Weights of a small GPT-style language model, trained from scratch on English Wikipedia.
Size: 7 heads of 64, vocabulary 8192, 30.3M parameters.
Training: a variant of Adam for these matrices, 485M tokens, 7657 steps.
Each number is 128 + 24 x the weight over its row's rms, rounded and kept within 0 to 255. Layers, rows and columns count from 0. Numbers have three digits each. The size before them is the row's rms in percent of the matrix's.

# layer 13 attention value, 448x448, rms 0.0173, rows 180-191, columns 0-223
101:189112075120124126132148120092143140144116172178137097154140105111144103115172100155111144138093120099114167161156116121169118164146066113123139139132119096146103092135122116139163134120127174108107122123151147112106117136083108142148126130130121130121120141112136132151112157107139130142119142146163108098123169158147165099139142156127107131146157119134135146094120132141096151126138097086136121148145142106136132119111101155136079106104124139131118069092112173159123124110085082130125164123146107129131085072150138122129133063139156108136150146130138160155159109133146138092162096144085168153097079136107100108133132127110158141140116130109115103122143100088135134142134
097:133127159149108159135109125121073108162128113133116119151140108082143147164128102112126117138138094131133165160111115122150161109180110159132112149119136104129156100128107131139118139152175101141125140116132132133165149141158093121114119120134126115109122153097150108110112128138147114131180093119142141122097168133113155145153139103070127101136112076129141132155122144114177081146162106144162120131152126106122136133096117130152120144147105146129113148121160088131119134112093097142144097096110106111118120127088107123117087143143115101091098121125146136084111123138170094115145160149136159139122159122120113121117128136091097094133163159142120104134162160117150109099158
101:147133151146121125125146124135130102139134129161118117111145114107109124108148132107134146133153143123124145205160111125122141135169112130148123120174086089109154120168140137189132137120128122159133116138127171156106100065125118177107122119133129115137132138159133144174131160092100122101123123115079101083122167139194115065146102106132156146085114132108135094150147125101117136137115160160099143186124110155148099147150147142130143135143135141088135099097086151168130104111117088112132149088115114129130130096138129137136139119105126117147102159116119103110126068158133085098158180154138056156106056130162117124152131178115131114066139160114128142111095106118124125131154
101:122122136154132179133163181151134128141119126120129141157119081125135082101141123115128066157147100185124143224186097112116177115146148185141176185125137123136197114117156084130121115144131145137132163164131116141135145079143096138097140151149149144108148158140099118129152134070142106139173111106109133110116128126148186102130133129129103137097123151151157126138150103173152150123140108135153131123137099133144118108176092128095126123114131111129127130140112085122147117109101136168140164131121106138124151106098170139119141142148133113113133155118135176102089123153135137109142099122157158119121140159162146123116123141142195156143132166153124119142129151107105102124108
099:133136079144129112127145161122076151133166095100111158140154108096123118151121104142113204128080142103117106077097126113142122142135150139087123136108114110127134121137099151114123140133174133143107156099102110128133117128093089138133111115102114156100138115072141114112127136162134149166124133146147158160073153133108142136138140120140119122168121089122088139123159128125156124116124156120133122139187156129106155110146142119155159158146109178126109187124134131129120146116100093139104105092185124135122142147141133108139094091116114092128105117132105112122101152129119068140134160131136132117110158126125138139108114097068118078137132077129132103126166151153146160122116
094:092104112143140118168147107089126129078146081144109115178095141136120097138129163130123140138122120114127121144152164131138120130134096148108051141103113137165128123112109148122125145164146131180150102126109141090111123101084143107083122090144132104137178125120112152132146102136117121101173162149133124107119130126165117156085119119072149151081105147138137099125105123129147104113127093128127144086147084150130112131114123128111111155139110125132143102110139106190140144140119126130132119157161094106131104090094109157102155116118122112091113110124167131160133141110136125095125083113151187116155138128119090120170093091100113121148104166132122108143148128124111154161084
104:131143112109134110132168182195109168141123125139144163102097152158131146130100105125110121134163139124140087119137092126164125120131162101123116119098118124125160146114144114105080157130160163115116115092149076140124120106133105123132125138142144133122158111113130125132159115093129128178154124126162150152117102108101114124118133148159098139093188146125122132112151142167132128098096173097136110134117152121095147106131148118057129139147158137120136148176150107095133126093123133124132116197198125149135131130133155156141161133068116148125125112126096143127076128119066116112075095089138162086124097134136151137121116104160144111119169120163129152188101151137131134100127
092:118169119142100103160161099135152151118151160093136125127167137134129122112112100119144115131140123102163098172135137117138123123133123119163131166132145130168155111127127133050133144149165124122129094148112079168102152098140132080159131136136149128134163126128163113109131095105133127152140069111134124132108131120118127133113151150119129122082139167137130111107169121140102114118112134126122144139119099125138097122119126109083160091083139133099118115159086121079119134138139088127120122128164107124123144135136183167129149183097138114084121127139073127173057103137067125143083110106174096110130113127118115131143139152165150133129126141068119136154087172112118143136096
091:142142120119140125107142087170172176090103146110138166140145122134104134123099115127133105116121111145125137123098133115151128143138101088162102096104118116122166092088106115102107094139135149131106139153158081146129142130111134047122126115142126106109128140105104097133163128135157155137158112157084129179150092108111131142129102136119153153083135185146148107150139124170136149110144122132170152134126083145124100132124142117115132073086178127130135140170103122114115161094136110145147167176132142134129117083106135217113135160122143148126127179095067141165062104125074193105106141119165143137083147105098134139161147132158163145137122149079121134160096103112118148131076
094:101123173151157163119087110117161101132109120121162063159128107081138124141148144081166131150129146096163153165119133114119132130177129133177151102115110119111131073115104128174155147130147140147143115165165167113130129155156145045091140105119173120136105112102127153110085120153122132128113070143092125109174155129147138134109152109131140154143112143112135083133128109138145139109138139127158117152145102145121125150081147099127128103127134116133137089129116152109127151147129163165104102068095131107098160112127105143128085137121135091163100132125142115117120119133157126133164150145145117163100140130091128101174136180098148117113127135176108130121135121124156113130169
100:119138116180088143148147185091135098173154137138155086136150132110144119119158130162131114171130147115152128164106153163147154117126127077106155155105121092145126083110083100159133143134113158120131114168146154130115121124130149133148130126133111094126134118169133144153144147120090099091148167113129118084183116123179125091144127133151107143126115118156085124061123149104110120173134098138096107173126089127136122104118136171129112119162099143097144070112106142149133092134152149066137114135134098134126108116093154139108110132138141130104079165120121094143131141137147127101144113156104106101132120128146119106132166153094139142119102160117131151124127127114159150185116
091:100164137168096133124150137138075120106124105081155140131088109152109130132149079130105118152154116191137157122134114129119123125103179143104126129131124121134131177161162167117069141164139092172162140106150156168136094089142120141119144108162116182111162114155147143123150126115135100115113158147125105151119115123116149095147099132113128123096138134101113135137089160133103115152108115138091158123114147157123140123185122128126164136169120129121118159129151124119126129147138121128115124161121104133102105139138140084133120144105108146091170131157195155133147152118159116108133088132158151075165124139170127132112086127147124123124115147160146097145120113118076105111138
# layer 13 attention output (transposed), 448x448, rms 0.0172, rows 180-191, columns 0-223
103:121097128113134115108126125126109092055108130075084146087114178127106158123123155131115134081125138135113092102119149148125111133116108135159115134095132127137121134161149167134121144110099135177126135173142142143129142142111164121170144101134096155113154137144135162084147124131135119143116152170124122121130164072097112133143106147119162122133127109097125100153096135114081131139153153140124119138125117140115110146094158106154174163144112132123142136128166091141149126116109066120144132144109115000173125158108139108111157150128086129132108114145162147177139171098146121133135118112160111107184142135116121147129083160095128113121118127144123129154156137188144128085124
091:151150155083139123158109124101132163137138129152133162150125133125124134101148148111204097106115119079134083159150125147132099097141113137101121134114113158126161143127172119129128111119169130142114116122110109137096107140105154172114199178111118107153086092103152129128135084104111107123176130140160120109111170128148130125161128121164151138119126158123153121106161143172090118112137141156123068108104112122125144111169138141123143143142152134132130149147110137127128077133160158111142152153127153191046169102142092134146099126119116143168107137108114122154130103145143132110092096084109136086131122172197111142148131138139144108130133120140098133144096119152091113099120
103:158120144097147105121106141109112132123156113111131115113150115164167166087108125110108125147175157170132118099185153090121128123085131154076111141142178152111103149082109153112132111096129138127149128082167133096165135172122102174124166145125133127137147105110093140136131139147121115136087148146112167142141124125074119100129100146071164119137103095126129137170131108119151130120087141144122150157185141095116169131106135083149136160137162185109130110146130124084132117093135162159108116157110103095136145134128137138116123167089097127129141116140139129137109153147098106147121117100163107137102172156117143130135137102131162112134151150132110126130171122136120087088075
101:137176117096157124116128119111119172124115167112104146104134141117122122127121154147130143114163119179107059140111145135093145118153134133109102151147109143127125154148126128164154087136103140127130175056097139140156156119102131143110170129139139129129092136131175175095084129171104118128134129098125146167137135159129168161127154139100116103146127115142103117172163157142106087142144138153094105075150149084129146131160131116156111153138095128125142106156138086071174111135171135131137117148133119098109127127140159096156119147124085122135144157112102125133106109105134131084137127108123140072117142159125070146159115168140104122155149113099111133154117122120134137130134
093:169102159115130164138132127097123081104127134160127117118113129153096118107143134143216107115097097139140166172121131130091135121121096121135134135134127148139137133144156118161122169125153126098112115145106136168131131164159169104111232146116095104167133113133129157128133128094128158111178136116142120121126143111130133098138130098144107138115143168155110096126129125152110088131114120101101054117082112132146119151139117118129113141148129157109135126142128151150144125154102131123130119172124117201065154157103085117167114106146144122161130124117127145167139114096156114121104082118118123129133100148130124104134119169141124131072140106144134143125062137125130110132116
087:142145146113132119151083099129131106134120156105139134104112165117102142112127165130216099119124137107120144118126116140114102123112089115147154155163138114167128163180133131126110125130120132138113093086088104146089124122168112133171099117151145140089109142154152120144122134121128105125204153120135110101100164147123138156153141129149128132131145127101143134124162082102129138160166135150105055122119126113125142131114157140091107116136127140119112145112153116135121118124101099114119141129131124180043130135105150126157105176133114160142142143120155137121127127128153132109150154102131138144151140160206137128139116135141135119130135166097098157155091151172102151095126
106:098089111122134158121120132093134111139100173138138114131118086084120101150138148115176152102134170116164129130113145097129158113164123120167179136138160109153094154109124119154145105113107151107105122126070147132160132113163167095106107120112129116137112132113136122095115159158120144094151127108152120146117122178130137118104112099101140104131123118141118114108122113138095116150127087143124075132111110104136087144121086142169129111129110141146138111134100148104147149159132093140120102090165089166089158143110123098134076131147114143127145160118131084133121130151125135132147123145089092137101124154126094116089127116116107127125127112101116125073102106080109120171133
098:096131086148153144155134118170104123131105164158145108121129107102131107161127135125206119114135137097141092131122099103127144139097156145138162110163140141164141139108108126114117146083132132154119127136122138123124104109173161109086138150178152116078113092168099084125152169123118095099172096131130130118097125164130182122135132138128128143151166113123111133100140108121083143126146145128130062147153115126117127138133156139155117106115111129155145113166104135124116144138147168117152133139149133196044142131113129094145094091091118184132153173122126088100083118104135111163145143130119130170121084157137098142091104121124132133130143110144156116092099094085123102133137
073:112126098138127146111159109125105089153081145150126068135088137096178123112133118123030143162132132124135100119114088128141151101124140126153146135158119120145119173119096099115120158102103147145140143143153125130119102100158134117110131136166140111127096127151130169129133152123115121122053107106106121125114130144110116172121134153165149110156142092133103140105113114109124125145158133155140217125111136122120146142126125134147106096141083125127124098144101125103189155110150115116133118112142137097204134153183157108114102119156130141106162152131121124120117135137122126136160136149110131138120090093080106113117136116123094127148102162155121130107108166133119131138138
092:116139139115111132177126125138127131139136104148129159103158136137120152109115112120079104114127144108177122128113127134150121075136123161133125141172139135135130143132127129140096114106167111147163130099157125153122081167135111138101128169132123097141135116159140100158147084090103082121089132138122145102089132104122152144156121152145146133096128131132129143110145140114116129161152151138096180131155127138135164152143154113082115124135104126139117170160120119125129082100121145144119154157141134155170173107106134093084113159109141142122108166112115141092103131139141119142111140120152112132174141121092153147141128107149101162086155137116166076159126079139122114101075
103:130145079154143100130129110143144156058133128143113151078135105176127136116123104129172130103125158100131105111145132133156108142084139138105129116133109154097160124121146143106136110096109111155114144091138137175138129127118102077101132132157083136131141143143118146128151137126113107172155138144129111144099095119100160094151085133131153127145153132116109141167131153122094100162118120144125108158134160103083114122166137115143146149093088148081132136128156109120129117087114137128110161137128111057114133156132113108184110170112120141139130115111119117142139139125119153192121123121127151121122111149121161145110128175125151117163185132128154126142177126150121167133081
090:158131124100145078103091138145151094130130175136125145154159153129141090096091169142131098155122127108085120119109150153112123142182133071107087153062105117109108088132130136138118150126094142094101114150080133082144199163117174157128093130092105151110118155128081131114092136143137156126127128165155116136067127176124157112086151092099100131136121132116129101149159142152146137084117135125143103101107158131096140115140098143155105125123167130136129113104142141111098093158163118156157118120111116084102095114132098174162114147132106096179156119117092136140129131099106132100113136090110115126123159149107107128115139100127132108155150081118130134128190171095165133128137
# layer 13 attention query, 448x448, rms 0.0218, rows 192-194, columns 0-223
095:093122113108152085115109146087170130132094180118128194128138089122124142157134134147129107113133132167128154117140153125118133170123100172136110138171170137133164128126127189126119160123121152098087106127131139170135151072117120137163137117131125127146148076137115118094195148131153171115126115122118161119075096131089108166121144149126108123157153097152148119150161133106121106119150119098096137155124120107147127142165181113135143098139100127078136165130137138152144144112137161171103144123148138134143122117170124158111137108138101098075131118151125159120160092107114129126080151156164113132142134137122180132128103138139134141144128099093113135072127136166152123115149
088:113159191155142104119123122175085154165127139124129126077087162123160126130127109149126106135100146166096091117108122105137116128126130115144176142081090129146143107098103125192148078119148125166148125105085149138139116120141114126098127107143171138093135167128117122138138104123104139136121130121111109126092127107150130115154108142112164170138131095097064140115144136140104164129115144157126105184118125089131109145098112121153129114140125124162118147139134104110166105139127109097156135147137145112111107130113131101119146132151161130132125114131181098120168108129172138118141142123089158090087123129123074135113177187146117089170114135094106106132108102139115110129109
087:146105118108111129085149155122131116151138155164132124127122155134145151155125109084145104095130146164124128147095163158118120127155082169115102115089163116096117145103169146121117161103142143101145101162129073121085118096185125116074135091137140113144150109100136100117116169111147108087152183096111158140171111130108118138100138109136091109139124144151133171127159127183141128159123113109114103122118103099126148163148110138122137126109146131090125142108139129164157165133126116151093165147132153118106096135097147112133142133120092167120148140155136146137095104114123104146126148121143111146119151111136133151189143111112161155126172097101170142118109089145101160133162
# layer 13 attention key, 448x448, rms 0.0205, rows 192-193, columns 0-223
099:131129122133137167131154112142088104150106137136117089152123154122120141114130130148092158103135129106134150137124127157085154108163082129125141145102089154136095150134126051089085106144141145130132160123127085141104142180137134129076120128132123089145118162115144127115111135114106083123125128136129131089119116120117107139105141117112157166146128140147113121126131177160098133105116109170083131154085147147095122112127136153092146143082113130121122102110114141092125145134147102108173114121123098110145106153107166127113148141112146156141058117125152076164110122153113107061128147153115142113120114135173116168124069108114100121075127159115102165176109155107119088151120
091:160106152107121109132116133088146102106119110140116174172152126158134129103115139134132117107134150100151112139193136142139106145148155161125117112197148187115163149131132149103160143128155121109149132137157151076171112120102124137085138127099158120164146111122106124159103133145122174128127122135125137108134158167080104198133111136138145141112127173147155142157152113153156120132109075129119133124114124129118132104134115070129104099147130111147168129123115132131130158119118114111127125133112137104157074120124106143135106091146121147120174138176148133096119117101136111148124131147109091080045146112144142144112156136110152157163167092129147109123137148116108147126166